Each number is 200 + 20 x the weight over its row's rms, rounded and kept within 0 to 999. Layers, rows and columns count from 0. The size before them is the row's rms in percent of the matrix's.

# up: layer 7 MLP up, 1536x512, rms 0.0726, rows 978-1004, columns 256-383
# down: layer 7 MLP down (transposed), 1536x512, rms 0.0456, rows 978-1004, columns 256-383
up978,107,212,222,207,161,196,197,177,207,191,207,195,211,180,205,190,187,206,216,194,212,206,207,177,207,177,190,198,213,210,178,207,208,231,202,234,212,180,203,216,191,222,228,165,189,185,215,161,189,186,213,188,213,193,178,200,182,211,187,227,177,207,183,220,200,193,174,183,225,211,162,179,251,198,203,195,191,216,208,207,206,173,187,238,193,210,185,195,205,194,213,247,226,200,178,165,203,215,211,193,211,198,189,248,212,201,232,176,199,206,168,199,183,239,221,197,191,202,164,144,183,191,210,212,177,185,189,213,171
down978,108,212,199,211,217,200,191,211,171,211,195,207,209,219,196,197,198,192,195,168,202,214,177,189,188,216,160,190,213,243,201,227,202,192,211,234,195,165,182,161,193,207,173,225,183,215,222,207,212,172,208,196,191,206,204,190,177,203,178,170,198,139,187,219,186,189,175,201,186,174,175,177,214,155,198,186,215,210,228,170,217,202,186,175,190,205,196,192,169,212,198,179,213,175,233,216,246,192,222,177,242,205,184,173,192,221,221,214,215,226,208,184,181,173,226,163,195,196,198,177,240,199,187,208,209,176,194,219,194
up979,100,229,195,170,216,169,196,162,188,194,204,206,198,179,172,196,194,211,197,197,213,201,201,200,206,193,185,190,201,199,204,193,187,204,190,208,201,212,196,227,195,246,165,196,201,222,232,228,168,200,184,204,190,198,186,206,171,212,176,214,196,228,204,146,208,236,180,202,195,209,196,182,227,207,200,178,197,231,199,170,249,207,231,186,210,180,190,209,251,234,170,207,232,220,183,225,208,190,184,184,219,211,204,148,178,203,197,167,203,188,199,219,191,207,202,193,197,215,185,193,207,186,266,182,176,188,213,206,213
down979,098,213,202,206,216,211,238,198,207,206,158,181,213,215,201,192,186,200,213,189,241,197,179,187,211,199,185,218,225,206,191,230,183,211,185,203,177,222,220,180,192,222,185,163,216,188,194,226,174,194,158,229,178,175,201,235,240,169,171,198,218,182,224,182,212,202,193,187,203,216,186,191,217,197,199,210,183,187,189,213,201,189,208,187,168,192,173,206,201,205,168,185,165,215,241,189,217,195,208,190,199,187,218,186,185,215,188,185,210,186,203,216,182,155,202,177,211,187,222,181,224,175,169,202,246,187,214,214,208
up980,096,150,190,187,200,189,192,210,209,195,231,204,183,173,191,187,183,195,192,203,204,205,235,249,230,210,197,213,149,219,220,198,210,209,215,204,178,167,207,235,241,198,151,233,189,217,166,193,224,222,213,233,178,193,167,202,171,210,206,159,171,228,171,200,201,186,221,149,205,171,215,193,239,169,206,208,190,223,226,205,164,166,192,185,210,211,201,215,196,225,191,220,236,217,186,170,197,154,201,198,170,212,183,209,180,211,237,207,188,200,197,225,205,189,202,216,222,227,225,169,171,197,183,206,213,196,200,178,226
down980,088,173,202,217,208,186,220,230,219,239,178,205,141,218,191,204,199,215,183,196,207,193,188,199,228,210,211,200,179,180,196,212,231,199,198,241,198,192,220,166,225,198,226,201,188,198,178,226,207,172,179,201,162,173,210,189,200,198,157,172,191,214,196,187,164,195,214,191,168,207,190,194,200,192,167,199,180,201,217,245,185,167,183,189,215,191,188,168,221,182,192,180,228,240,223,233,207,191,195,202,203,200,190,172,212,198,203,217,200,189,203,212,223,195,232,200,181,195,200,215,183,221,193,239,195,170,197,192,221
up981,100,166,187,173,193,200,214,221,218,213,203,224,190,229,196,194,193,190,220,199,231,205,181,207,221,203,161,226,204,226,236,211,191,191,229,192,225,159,209,189,244,208,201,204,183,159,190,227,207,189,190,214,218,216,179,225,223,221,215,188,219,197,207,203,202,231,184,179,206,217,201,218,198,206,171,246,205,190,184,190,238,149,220,196,174,184,170,202,212,213,198,192,201,193,198,192,168,202,181,229,175,176,211,214,198,252,205,196,224,179,218,207,172,210,200,225,200,192,202,199,185,204,196,175,201,178,190,172,178
down981,099,227,254,234,166,236,204,197,203,215,199,184,200,186,188,177,210,211,194,212,177,220,197,183,201,215,207,193,245,199,185,179,219,219,181,207,215,195,169,204,217,186,181,227,215,196,192,203,210,208,195,181,201,187,228,192,196,180,178,177,177,203,232,236,205,224,224,210,189,212,155,208,197,191,228,196,175,184,216,163,166,199,203,215,212,206,215,178,185,196,196,195,176,192,208,221,215,194,194,185,171,190,175,230,188,197,162,179,193,202,211,222,199,204,196,204,198,233,222,241,189,212,248,198,211,213,219,227,171
up982,102,207,212,183,192,224,223,188,183,197,194,183,162,198,217,195,212,231,189,210,184,222,178,247,171,189,194,217,209,197,187,194,249,182,203,200,187,210,211,213,206,215,224,219,175,208,178,176,189,244,158,231,200,172,210,202,183,217,189,212,232,199,199,222,223,164,208,213,176,195,221,177,212,177,170,202,200,215,196,216,199,197,218,221,182,200,204,208,196,191,177,219,223,194,210,186,212,264,173,202,175,205,180,201,214,194,174,176,209,236,216,182,214,180,159,197,191,218,162,177,205,204,183,205,183,229,207,208,249
down982,100,195,227,222,199,196,210,204,240,177,168,179,171,214,204,199,226,207,191,230,192,224,211,221,174,180,191,190,187,205,232,195,232,211,222,209,229,212,183,199,171,227,223,174,171,171,201,231,175,215,230,188,209,193,198,209,198,220,199,202,211,165,234,224,169,181,202,229,168,182,200,222,203,220,179,218,179,212,205,207,229,179,200,180,210,181,246,225,156,232,180,204,216,211,221,215,184,202,165,197,233,185,214,210,206,227,181,165,184,208,203,160,229,179,183,197,194,193,178,223,224,198,205,203,179,221,216,206,226
up983,100,202,215,189,199,197,218,219,184,177,180,193,160,211,188,171,186,194,213,184,196,169,182,178,211,207,238,194,233,222,209,212,169,224,214,205,192,200,213,168,245,172,177,181,185,200,196,174,190,219,199,166,171,201,188,229,184,236,212,218,228,215,183,193,216,216,223,214,185,230,191,198,170,187,211,229,220,221,192,196,212,191,189,174,176,170,197,206,201,188,205,178,200,221,222,213,221,205,211,175,217,184,198,225,209,200,205,191,217,179,201,189,198,225,191,181,230,190,178,179,181,265,230,217,185,209,224,165,214
down983,097,239,193,202,169,205,199,198,210,178,188,175,214,167,222,197,194,205,185,201,197,201,167,179,200,175,244,170,214,174,200,183,179,201,180,246,227,201,210,242,206,207,186,209,203,213,174,184,175,192,217,165,247,241,147,209,227,214,183,197,202,180,188,178,216,190,212,182,221,221,189,214,219,215,205,182,185,195,191,216,211,202,190,201,189,195,179,193,224,180,175,186,160,170,175,209,204,197,184,207,229,238,190,190,189,184,211,195,189,218,168,213,202,193,211,210,196,216,179,186,157,220,208,207,197,200,213,205,228
up984,113,154,215,234,213,201,221,192,183,212,162,241,215,187,210,213,193,200,219,196,215,181,219,177,200,159,194,215,233,187,205,159,209,185,229,202,191,195,135,256,220,192,206,214,232,174,160,225,189,219,154,177,195,199,247,189,187,194,237,179,173,194,185,199,172,198,163,196,178,212,221,203,201,186,185,212,213,244,157,169,151,209,195,143,192,194,211,203,188,206,159,204,209,223,189,189,200,210,216,188,237,178,223,173,213,177,220,180,188,186,197,194,213,190,212,208,180,206,207,198,181,222,181,228,195,217,176,217,203
down984,113,191,165,199,237,195,182,184,205,209,185,182,230,190,195,196,183,193,202,204,214,199,219,236,194,206,205,194,198,207,191,216,188,190,191,231,172,188,158,180,218,177,238,167,199,224,180,163,190,205,207,163,213,202,212,192,207,208,186,188,202,176,188,237,160,226,210,181,208,194,194,181,217,151,165,219,217,215,181,185,204,186,224,199,182,196,209,202,170,168,193,198,234,222,208,186,156,196,218,224,208,224,181,217,219,194,202,203,214,181,189,195,191,247,232,173,180,183,193,217,206,162,188,190,191,201,204,166,218
up985,110,185,211,202,177,215,203,189,210,225,203,202,226,183,214,196,191,175,189,198,174,192,198,183,234,219,204,200,196,188,201,172,212,180,202,167,205,225,235,225,192,213,245,205,210,195,191,199,173,182,147,266,182,189,179,183,211,184,208,206,230,192,198,184,231,210,203,230,190,202,255,192,196,235,167,200,220,227,205,209,199,226,201,233,194,240,200,211,210,197,212,230,221,228,197,239,195,216,189,210,194,196,220,174,216,216,196,199,195,231,183,186,204,207,219,192,228,193,173,187,183,202,201,214,208,190,214,196,202
down985,101,197,209,198,190,185,224,219,236,209,156,207,165,251,190,166,223,198,193,202,177,163,196,197,198,211,200,204,229,216,203,200,239,188,179,186,198,177,179,192,221,188,211,222,184,204,204,233,217,222,217,196,189,200,205,217,188,178,228,218,193,197,189,203,167,199,208,231,171,190,188,194,197,173,225,212,208,195,202,187,223,204,183,192,244,189,222,193,190,204,168,203,166,242,213,200,205,225,173,213,217,221,250,183,211,224,168,184,191,218,198,199,166,184,220,212,239,213,194,166,203,188,214,211,195,208,196,227,219
up986,097,177,187,202,203,180,200,139,219,214,193,202,193,207,204,212,186,249,199,197,205,215,210,211,213,212,171,186,221,204,215,203,211,191,193,197,167,183,199,202,237,220,226,176,199,195,191,167,182,200,207,213,208,170,163,184,211,172,232,203,207,213,193,194,216,226,197,196,211,188,186,215,206,192,199,212,184,215,209,173,178,174,224,208,179,204,185,177,165,176,174,208,163,199,215,191,175,198,223,187,196,173,191,188,205,217,215,254,194,193,189,208,215,206,193,177,161,201,206,172,204,202,234,186,185,198,156,218,190
down986,095,193,173,215,181,208,210,224,231,227,195,215,256,210,170,176,210,225,149,185,207,202,194,194,179,218,193,161,209,222,191,224,201,179,178,182,194,203,201,180,194,226,183,221,201,214,198,210,220,185,249,171,202,203,182,167,208,207,201,174,192,202,196,217,190,170,206,179,204,186,189,187,239,220,208,154,224,221,203,168,236,223,196,257,211,185,199,165,194,186,198,235,175,202,214,185,218,206,198,208,180,225,234,215,212,176,181,218,208,207,204,193,202,199,216,203,209,198,215,185,180,206,202,188,265,182,196,211,176
up987,111,185,212,222,203,206,202,191,202,216,185,177,220,232,204,207,183,214,227,208,211,164,194,246,174,174,199,227,234,180,201,199,187,167,186,186,172,183,218,239,193,184,238,206,184,182,216,212,185,182,253,202,202,219,207,198,219,182,191,225,219,217,183,223,221,207,198,193,187,182,216,198,212,251,214,167,193,212,152,206,189,212,210,203,199,178,203,202,176,193,208,229,155,208,208,251,196,193,200,215,192,157,200,206,202,213,185,182,212,197,208,170,218,199,186,221,193,201,213,215,203,182,212,179,173,222,181,245,189
down987,110,215,231,204,204,159,180,172,178,196,227,201,259,168,183,179,193,189,196,207,197,165,188,180,217,217,195,170,171,205,222,204,235,220,224,188,197,242,221,202,230,219,211,175,166,248,194,190,203,204,212,186,189,198,225,186,211,220,252,203,223,227,205,214,219,184,229,203,217,171,200,210,196,219,164,171,212,165,219,206,204,215,183,192,206,189,182,219,224,181,164,206,198,207,220,185,189,184,184,185,195,220,213,206,189,181,215,179,220,196,194,178,203,203,188,202,192,226,206,188,204,203,217,177,198,187,234,197,176
up988,099,195,196,214,214,208,211,210,196,182,217,195,181,224,199,215,208,184,218,189,207,234,169,204,205,204,187,184,169,200,217,201,197,180,176,226,220,250,210,195,201,195,208,197,228,212,195,189,223,223,236,194,233,222,208,204,179,174,203,199,219,156,178,193,202,211,190,245,201,214,204,225,200,177,201,252,190,185,205,193,186,187,229,221,191,230,214,190,188,157,191,213,206,170,195,175,187,165,184,216,212,173,198,196,217,202,166,229,184,222,175,236,193,224,229,177,200,189,227,214,198,155,191,209,200,219,201,193,224
down988,097,180,210,188,203,198,214,173,187,197,204,207,182,192,248,192,172,205,189,193,198,188,171,197,149,176,192,189,162,184,230,193,211,211,223,205,190,187,200,234,182,214,192,190,157,155,208,180,164,161,198,188,186,170,199,192,203,172,213,191,201,191,202,196,175,189,182,178,181,159,229,215,212,184,174,204,212,187,206,212,184,218,195,194,199,177,212,199,156,214,190,199,182,207,187,204,230,204,216,171,180,226,198,188,212,191,202,176,143,185,213,191,187,208,178,203,205,203,208,155,208,197,221,219,198,200,197,225,213
up989,103,206,174,214,249,193,183,211,211,180,203,202,239,207,182,221,197,188,194,172,194,196,185,201,226,210,190,192,231,142,226,201,185,170,198,191,239,201,203,189,177,188,191,221,198,185,203,188,207,213,203,180,205,152,204,182,211,199,222,189,175,229,194,196,191,211,185,213,204,192,177,220,211,192,192,185,239,217,198,197,199,200,213,183,184,231,228,228,212,214,217,164,234,195,170,227,193,160,243,218,190,197,206,219,193,211,253,197,170,194,196,167,218,210,200,202,191,178,200,186,236,221,189,233,213,208,196,217,216
down989,100,183,194,146,188,184,224,196,193,205,187,195,223,206,243,233,227,210,195,195,221,219,188,215,207,198,183,208,188,227,184,195,178,198,205,189,199,197,210,209,216,195,212,195,156,176,188,175,235,180,229,199,197,201,181,199,201,207,228,187,223,209,208,165,221,199,174,181,210,181,186,204,208,206,211,220,207,216,177,183,206,178,173,207,167,189,217,219,196,233,222,197,212,198,191,231,182,183,204,210,220,187,205,238,209,166,244,181,180,223,185,196,165,195,188,222,210,173,214,228,211,173,214,217,196,229,184,203,205
up990,088,160,193,178,217,212,224,169,193,216,220,184,197,198,204,202,209,189,182,171,207,211,219,175,207,156,180,205,229,189,181,193,237,190,241,174,199,212,206,211,210,177,132,196,167,242,142,214,200,213,158,217,227,201,185,181,191,174,208,184,196,194,236,186,216,200,215,200,234,183,194,197,229,147,159,202,193,206,175,218,188,204,191,198,172,196,204,180,199,224,172,200,210,203,227,231,193,202,185,181,220,153,185,260,204,204,228,185,188,191,222,155,201,205,198,225,180,183,199,195,224,188,181,202,209,211,189,202,202
down990,086,214,197,190,186,231,234,198,207,170,194,151,236,204,196,224,216,191,188,217,208,220,181,206,232,194,192,193,207,206,211,188,161,226,186,178,200,199,199,172,215,204,236,192,201,223,211,196,172,152,214,183,224,196,189,191,187,204,209,204,200,226,195,221,189,181,209,188,165,212,219,193,184,217,218,210,224,160,218,220,191,201,219,213,230,203,219,215,216,203,184,218,143,217,188,195,196,219,215,212,201,239,209,187,189,189,201,233,172,187,223,217,196,243,189,211,211,216,218,207,187,205,214,203,210,204,183,203,151
up991,098,195,166,184,184,201,199,205,210,209,207,206,215,228,193,213,224,173,201,207,226,173,172,199,188,193,193,194,234,218,166,193,199,243,234,209,188,194,172,192,214,151,213,213,154,216,243,222,201,189,207,219,211,198,221,213,199,211,193,217,191,217,198,182,245,216,188,212,177,196,236,190,231,198,228,201,201,209,198,200,176,199,210,231,203,190,224,225,178,199,236,194,195,192,180,183,224,201,184,192,173,198,183,241,175,159,176,198,214,216,215,203,198,218,184,194,201,207,223,190,174,213,209,178,200,209,218,191,174
down991,095,169,172,214,213,175,192,172,248,168,235,180,207,192,174,163,201,207,224,213,203,243,178,200,189,192,197,168,209,234,175,202,222,232,195,197,237,207,197,174,199,161,201,190,196,225,212,200,184,219,182,174,203,218,240,227,165,173,172,208,183,169,176,194,225,225,211,213,191,187,184,229,190,223,176,185,209,202,172,216,229,205,196,194,211,164,221,194,199,182,222,173,172,199,181,163,198,197,208,204,211,216,181,174,202,182,188,191,214,174,236,187,229,207,213,198,212,207,201,207,183,200,161,178,183,201,222,190,195
up992,111,224,199,189,206,226,192,205,209,161,220,194,215,176,194,213,220,134,195,209,224,195,208,207,174,246,188,208,168,161,192,202,163,250,231,186,177,162,177,198,218,184,217,180,213,198,205,197,195,179,152,186,220,208,204,255,198,213,195,190,194,174,202,182,224,187,161,197,217,210,203,168,233,217,241,141,170,201,220,195,184,193,213,200,206,202,174,190,213,187,180,199,201,213,182,212,223,224,209,208,223,166,223,198,214,184,186,205,204,230,192,186,220,201,193,201,220,203,186,161,186,244,210,217,197,196,209,229,196
down992,110,155,209,213,233,180,151,197,191,180,223,204,197,239,215,216,219,210,195,205,175,170,204,210,182,188,182,226,190,219,218,201,197,212,218,210,149,177,190,203,207,194,207,164,215,194,197,227,183,225,181,191,186,207,203,213,191,183,162,177,185,194,226,229,223,204,199,204,213,223,183,213,214,199,201,221,217,202,227,183,208,202,199,234,192,175,197,214,204,173,202,202,189,191,169,179,193,203,190,178,198,215,190,175,222,172,162,223,202,175,229,190,177,189,211,186,190,223,195,211,203,181,189,203,175,177,212,196,218
up993,099,171,202,217,216,189,176,189,194,175,169,216,182,213,197,210,245,190,202,177,243,204,237,209,221,205,183,220,198,218,182,204,184,187,196,204,223,194,218,183,217,220,187,227,209,200,208,189,212,194,187,199,193,214,187,217,219,225,220,223,210,207,182,190,241,197,192,188,158,198,201,182,137,215,184,212,211,211,205,238,208,176,188,187,173,191,255,247,227,193,192,216,185,196,212,211,213,219,258,207,198,213,207,217,209,155,149,170,208,158,194,197,218,221,186,198,170,210,193,175,210,220,221,210,214,198,214,209,199
down993,094,172,168,204,205,259,155,200,211,219,212,186,196,203,202,184,199,184,194,233,239,206,203,219,182,204,172,219,206,210,190,198,168,221,206,200,195,195,206,191,228,215,189,207,244,204,212,233,200,204,189,233,225,250,207,242,207,195,191,191,214,189,211,202,209,199,228,192,226,232,215,197,236,213,195,238,172,198,188,181,193,218,203,229,198,200,196,192,214,211,203,174,196,201,198,181,202,217,195,202,200,227,180,220,193,243,201,184,191,185,203,247,201,195,255,199,202,199,189,229,191,227,188,197,227,223,202,207,195
up994,095,185,158,173,211,236,207,197,185,172,194,205,223,205,165,210,233,210,223,213,203,204,182,207,207,222,230,242,234,209,180,202,224,204,184,200,190,210,206,191,200,172,197,214,203,202,151,213,189,175,139,203,215,222,182,179,194,242,191,203,225,165,212,189,252,175,191,210,170,222,210,165,232,201,182,207,202,208,218,198,191,218,241,216,179,199,198,212,197,207,181,172,203,197,180,216,176,234,191,224,214,193,181,167,181,189,154,180,225,225,193,226,214,208,193,161,259,242,199,210,257,213,163,185,168,209,232,190,190
down994,094,176,199,236,195,199,173,203,210,239,197,205,198,215,211,184,181,205,213,224,213,217,182,203,209,208,204,206,198,200,194,191,177,190,219,212,231,189,230,178,199,207,188,202,181,191,208,215,211,201,181,202,212,178,200,194,203,173,183,192,178,216,221,202,183,183,203,198,212,206,164,207,192,193,191,206,192,204,192,203,194,200,194,187,208,194,191,223,170,239,213,177,214,178,178,195,219,172,201,221,202,219,264,179,174,206,196,166,216,232,209,216,230,224,213,194,237,203,199,211,193,194,221,227,218,193,212,215,184
up995,092,213,234,181,198,162,207,179,169,197,190,201,233,243,203,222,197,182,181,173,197,226,206,175,203,185,213,181,198,209,202,159,194,196,203,228,203,165,228,238,173,244,144,221,212,203,187,219,211,197,188,193,180,221,209,200,211,179,156,187,203,185,204,212,193,153,258,216,170,196,214,219,207,186,240,163,190,176,195,216,187,197,200,211,214,194,220,173,192,203,189,201,168,196,175,225,163,190,234,194,216,179,204,207,201,188,188,218,198,193,206,206,183,196,166,191,180,213,182,204,177,206,215,214,203,182,205,198,176
down995,095,214,203,185,195,217,176,199,211,216,225,227,187,176,197,179,194,187,184,194,191,179,231,225,168,188,206,218,212,239,191,257,203,189,213,190,189,252,215,178,193,188,223,195,210,198,172,200,188,194,221,200,215,222,215,224,194,214,182,220,155,194,185,187,192,184,197,192,214,219,209,192,205,204,196,182,204,219,160,188,232,214,204,169,196,204,193,198,197,159,219,200,211,184,223,176,196,191,170,201,175,221,185,198,213,178,211,193,231,189,195,243,184,181,206,205,212,177,201,168,192,234,201,250,209,186,218,187,222
up996,109,180,165,200,232,179,181,195,186,183,196,191,185,189,242,194,201,235,215,163,187,229,185,188,219,210,162,198,243,174,219,189,189,172,216,171,193,184,194,200,203,196,231,224,170,164,188,174,216,196,186,221,162,206,214,167,222,199,197,200,226,209,199,197,184,211,175,221,167,203,167,238,191,218,221,210,219,217,218,221,214,192,199,202,203,188,247,193,185,190,170,184,205,194,170,195,227,165,177,192,161,196,191,169,215,218,186,174,230,204,238,199,218,208,200,229,183,211,199,210,192,199,230,197,169,196,214,168,197
down996,112,204,201,204,168,172,154,194,209,187,192,209,196,185,239,216,239,227,207,176,204,213,226,193,202,212,197,221,239,204,210,202,190,221,225,202,180,172,204,207,223,202,245,180,198,166,201,173,172,201,198,207,196,213,195,176,180,188,220,207,221,225,222,202,222,189,228,202,179,248,198,219,202,173,206,202,206,217,218,180,232,202,222,185,183,191,213,222,199,182,223,196,223,195,216,166,197,172,214,243,177,198,193,179,178,186,164,154,213,217,223,171,192,211,200,235,203,195,225,198,193,236,210,177,185,204,190,196,215
up997,109,173,205,165,200,204,174,187,234,188,210,226,222,207,185,205,208,208,213,233,222,187,225,193,212,200,199,194,171,233,206,168,212,182,190,199,218,218,186,229,211,227,188,204,179,208,178,244,163,177,185,206,183,206,199,187,192,196,234,204,164,217,179,199,216,197,231,215,192,204,204,181,214,207,191,173,161,224,168,173,207,185,223,158,208,212,196,210,179,196,192,169,214,213,199,198,215,182,201,198,210,199,206,225,203,189,219,202,209,171,192,178,174,225,183,199,191,183,178,212,216,159,222,214,204,185,187,184,209
down997,101,187,201,224,171,183,226,195,181,228,168,209,180,202,219,204,160,218,185,215,213,168,193,194,202,205,213,233,220,189,213,208,169,232,247,181,210,205,173,241,232,206,175,172,183,233,197,221,183,241,184,206,203,216,213,173,165,236,181,210,217,196,237,180,197,189,181,156,221,224,190,195,165,206,171,159,198,176,241,161,217,224,186,194,219,214,176,199,197,218,197,190,221,201,188,222,189,210,174,183,197,169,187,230,217,187,210,182,171,192,193,192,195,205,188,185,181,216,185,173,198,182,177,226,230,182,175,207,201
up998,101,188,194,215,207,231,186,211,212,209,186,193,212,204,186,218,209,187,196,168,178,164,195,167,188,210,203,192,180,219,220,205,215,195,181,201,216,222,171,192,213,228,190,197,223,229,205,187,188,203,211,189,246,183,234,205,193,179,205,206,198,179,156,187,204,187,209,235,195,180,178,149,222,211,183,227,200,208,196,205,200,178,224,200,176,220,169,206,149,194,201,187,205,225,183,227,232,202,182,189,195,175,185,160,213,181,187,219,198,199,234,218,163,209,230,198,209,199,183,200,205,224,184,185,246,236,216,207,192
down998,108,191,243,233,220,218,182,207,187,214,207,220,232,192,221,202,209,171,208,228,203,184,198,190,216,204,203,199,206,197,197,224,192,210,223,207,180,186,208,166,210,175,203,196,186,193,201,216,219,204,227,189,178,189,196,183,208,169,242,201,216,187,225,209,217,230,179,192,226,148,206,203,189,228,188,202,212,194,208,192,161,194,224,206,207,221,167,216,223,230,214,182,221,169,183,204,185,188,229,195,201,177,200,202,172,213,188,234,216,207,194,204,198,172,195,201,209,208,225,187,187,194,166,214,172,231,169,231,228
up999,095,203,198,193,196,193,209,205,219,187,169,166,234,198,216,215,188,204,189,192,165,197,206,188,211,225,200,218,175,211,235,207,238,182,211,201,219,186,203,216,181,223,213,190,190,205,229,215,173,229,165,181,195,173,235,214,212,216,185,185,182,214,182,192,172,198,224,209,195,183,203,226,190,194,190,208,186,227,242,205,202,180,189,203,205,167,224,161,180,215,209,203,253,180,218,146,213,190,182,173,193,214,184,194,186,247,230,216,207,227,195,180,217,195,190,199,180,179,197,240,192,166,197,189,167,193,195,202,190
down999,095,191,247,211,233,197,162,219,194,173,195,214,216,187,217,231,184,203,211,201,208,208,195,208,210,202,158,177,181,213,215,218,197,201,198,189,177,207,168,178,162,196,167,188,209,208,197,180,194,180,239,211,202,192,226,188,217,195,183,197,209,161,205,207,207,196,206,200,186,176,197,218,212,244,209,172,173,220,208,206,183,183,186,179,192,197,169,240,200,188,196,234,222,194,192,193,206,206,195,181,221,246,193,186,168,188,210,236,200,170,208,231,223,189,187,183,193,222,175,215,200,200,200,261,199,204,174,200,216
up1000,095,228,194,211,184,225,208,225,221,223,175,189,226,227,181,178,220,192,195,197,230,216,202,177,188,199,212,206,226,195,193,168,188,214,170,170,192,216,204,161,207,188,203,191,198,218,188,217,219,173,215,212,230,221,253,203,217,231,166,204,237,197,198,215,181,173,223,181,223,215,155,247,145,205,243,233,188,189,229,186,229,182,221,208,176,213,179,226,221,180,151,221,235,228,222,194,207,177,203,196,169,210,182,216,192,169,200,214,193,207,204,233,203,176,183,192,214,189,200,212,211,188,178,205,175,198,194,193,196
down1000,092,232,219,193,228,193,202,224,184,193,200,248,205,208,196,234,189,212,178,193,193,183,183,194,187,211,194,206,173,183,214,208,191,192,219,232,200,176,224,152,215,228,181,231,202,220,187,222,177,203,208,192,180,175,213,205,198,206,195,213,169,206,200,239,227,180,208,199,167,199,180,199,214,210,204,177,188,233,182,201,186,186,184,213,201,209,198,162,224,197,195,196,190,199,197,203,172,205,202,169,226,210,215,222,191,241,186,208,201,202,226,175,156,205,223,200,223,222,160,178,213,197,210,248,235,204,174,209,222
up1001,096,214,227,188,204,205,213,190,127,194,194,187,181,198,215,198,207,168,248,174,233,241,184,194,185,186,203,184,172,246,212,195,227,214,207,206,241,222,211,197,215,193,220,179,196,241,219,197,212,200,174,211,220,227,202,205,181,155,205,192,178,212,198,194,216,178,189,187,229,166,175,182,218,208,223,170,210,236,234,190,193,230,207,202,214,182,203,185,235,141,192,199,222,156,191,181,215,215,187,173,213,184,204,195,194,203,230,204,219,216,229,157,184,187,210,211,189,179,175,184,196,184,210,174,193,218,230,192,205
down1001,099,205,220,198,207,207,195,229,191,202,240,200,179,213,200,216,192,158,189,230,168,216,184,216,184,187,214,206,198,190,185,242,206,179,197,194,206,212,205,210,181,182,214,178,174,200,192,203,198,225,194,176,206,229,203,219,198,188,211,192,187,221,175,206,178,197,227,181,209,213,185,197,182,212,205,195,171,173,202,212,180,239,206,217,211,179,214,205,203,155,200,246,165,192,183,193,177,174,235,206,197,197,214,182,200,184,231,204,207,214,200,230,198,204,214,213,192,200,184,178,207,177,208,189,182,201,188,214,224
up1002,101,222,221,228,205,243,220,206,208,198,213,191,233,181,174,176,205,179,209,201,212,181,225,173,211,196,181,198,221,202,212,210,182,216,199,177,197,172,169,177,210,199,205,198,187,186,231,241,181,187,224,202,185,219,215,197,176,231,202,234,165,194,182,228,180,192,209,157,189,216,229,205,231,225,178,211,196,190,200,185,190,209,213,214,223,198,201,166,202,240,221,189,210,200,212,162,200,208,205,236,168,213,210,178,197,217,183,192,207,216,190,162,194,193,191,207,226,197,180,263,198,197,205,216,215,228,244,202,202
down1002,098,197,193,204,190,182,194,191,191,212,205,197,198,217,222,217,224,178,210,213,209,200,206,217,199,244,216,199,225,191,242,166,219,203,194,188,224,159,175,200,241,197,188,195,191,212,220,198,221,177,189,210,199,254,224,195,185,180,168,187,209,257,214,180,179,218,176,227,219,216,167,207,173,239,184,240,224,218,173,226,209,186,180,184,206,196,196,212,172,180,202,209,244,222,215,207,212,234,208,213,214,218,193,181,198,206,158,200,204,163,203,189,164,207,209,203,160,222,219,195,188,226,194,191,187,221,220,177,190
up1003,097,161,217,213,183,211,194,208,254,197,200,207,238,190,194,251,163,217,180,207,197,213,187,171,231,202,201,204,168,180,201,205,224,208,178,173,169,201,186,189,227,207,221,200,182,211,227,183,188,198,177,223,202,236,185,184,198,234,206,173,205,216,197,229,225,206,224,208,229,196,195,192,199,185,204,200,228,205,200,207,192,198,206,211,212,188,191,164,165,181,207,203,217,184,180,188,217,186,174,192,197,213,209,194,185,172,209,206,171,205,215,187,203,187,201,203,222,214,208,191,227,199,211,193,206,231,180,196,167
down1003,097,200,208,200,180,192,236,166,230,184,185,188,218,201,178,229,217,228,245,244,198,217,204,194,198,167,185,196,191,212,230,197,211,222,195,168,273,187,185,205,235,199,207,187,185,199,227,176,192,214,196,213,175,229,208,210,158,215,225,201,171,180,153,220,208,203,209,165,187,175,194,197,195,212,218,208,192,186,235,185,178,167,205,202,251,199,173,219,203,216,200,207,199,205,152,193,212,201,174,178,214,221,199,233,210,194,175,200,198,182,197,212,228,212,250,200,214,174,198,210,218,155,194,202,178,199,234,223,201
up1004,100,146,185,218,191,172,193,234,217,242,195,223,238,191,217,183,191,198,176,237,203,188,179,208,202,203,173,197,185,184,196,207,202,211,203,206,201,210,230,208,229,223,201,184,201,173,197,216,196,226,204,192,179,180,168,234,198,190,208,204,176,235,182,186,226,206,194,190,214,228,221,193,185,219,173,210,207,186,174,197,219,194,198,209,204,181,230,190,202,176,197,201,253,196,188,217,214,189,216,224,213,212,165,204,169,189,185,201,215,214,214,187,201,212,202,219,224,200,185,210,200,221,186,192,209,193,225,192,173
down1004,099,232,194,199,224,204,210,167,205,215,197,161,183,176,208,235,226,213,183,216,180,192,201,216,201,201,203,184,217,202,205,201,218,211,185,216,156,183,191,214,202,202,183,262,216,195,216,217,197,164,191,187,222,191,217,190,137,222,178,203,193,195,188,222,188,190,227,213,168,180,205,180,242,221,203,214,201,208,215,202,190,218,165,187,184,218,191,217,185,221,194,205,169,188,202,172,220,185,192,213,204,189,213,206,195,196,186,191,174,201,231,175,200,176,202,203,219,200,224,183,217,205,197,269,187,170,195,211,182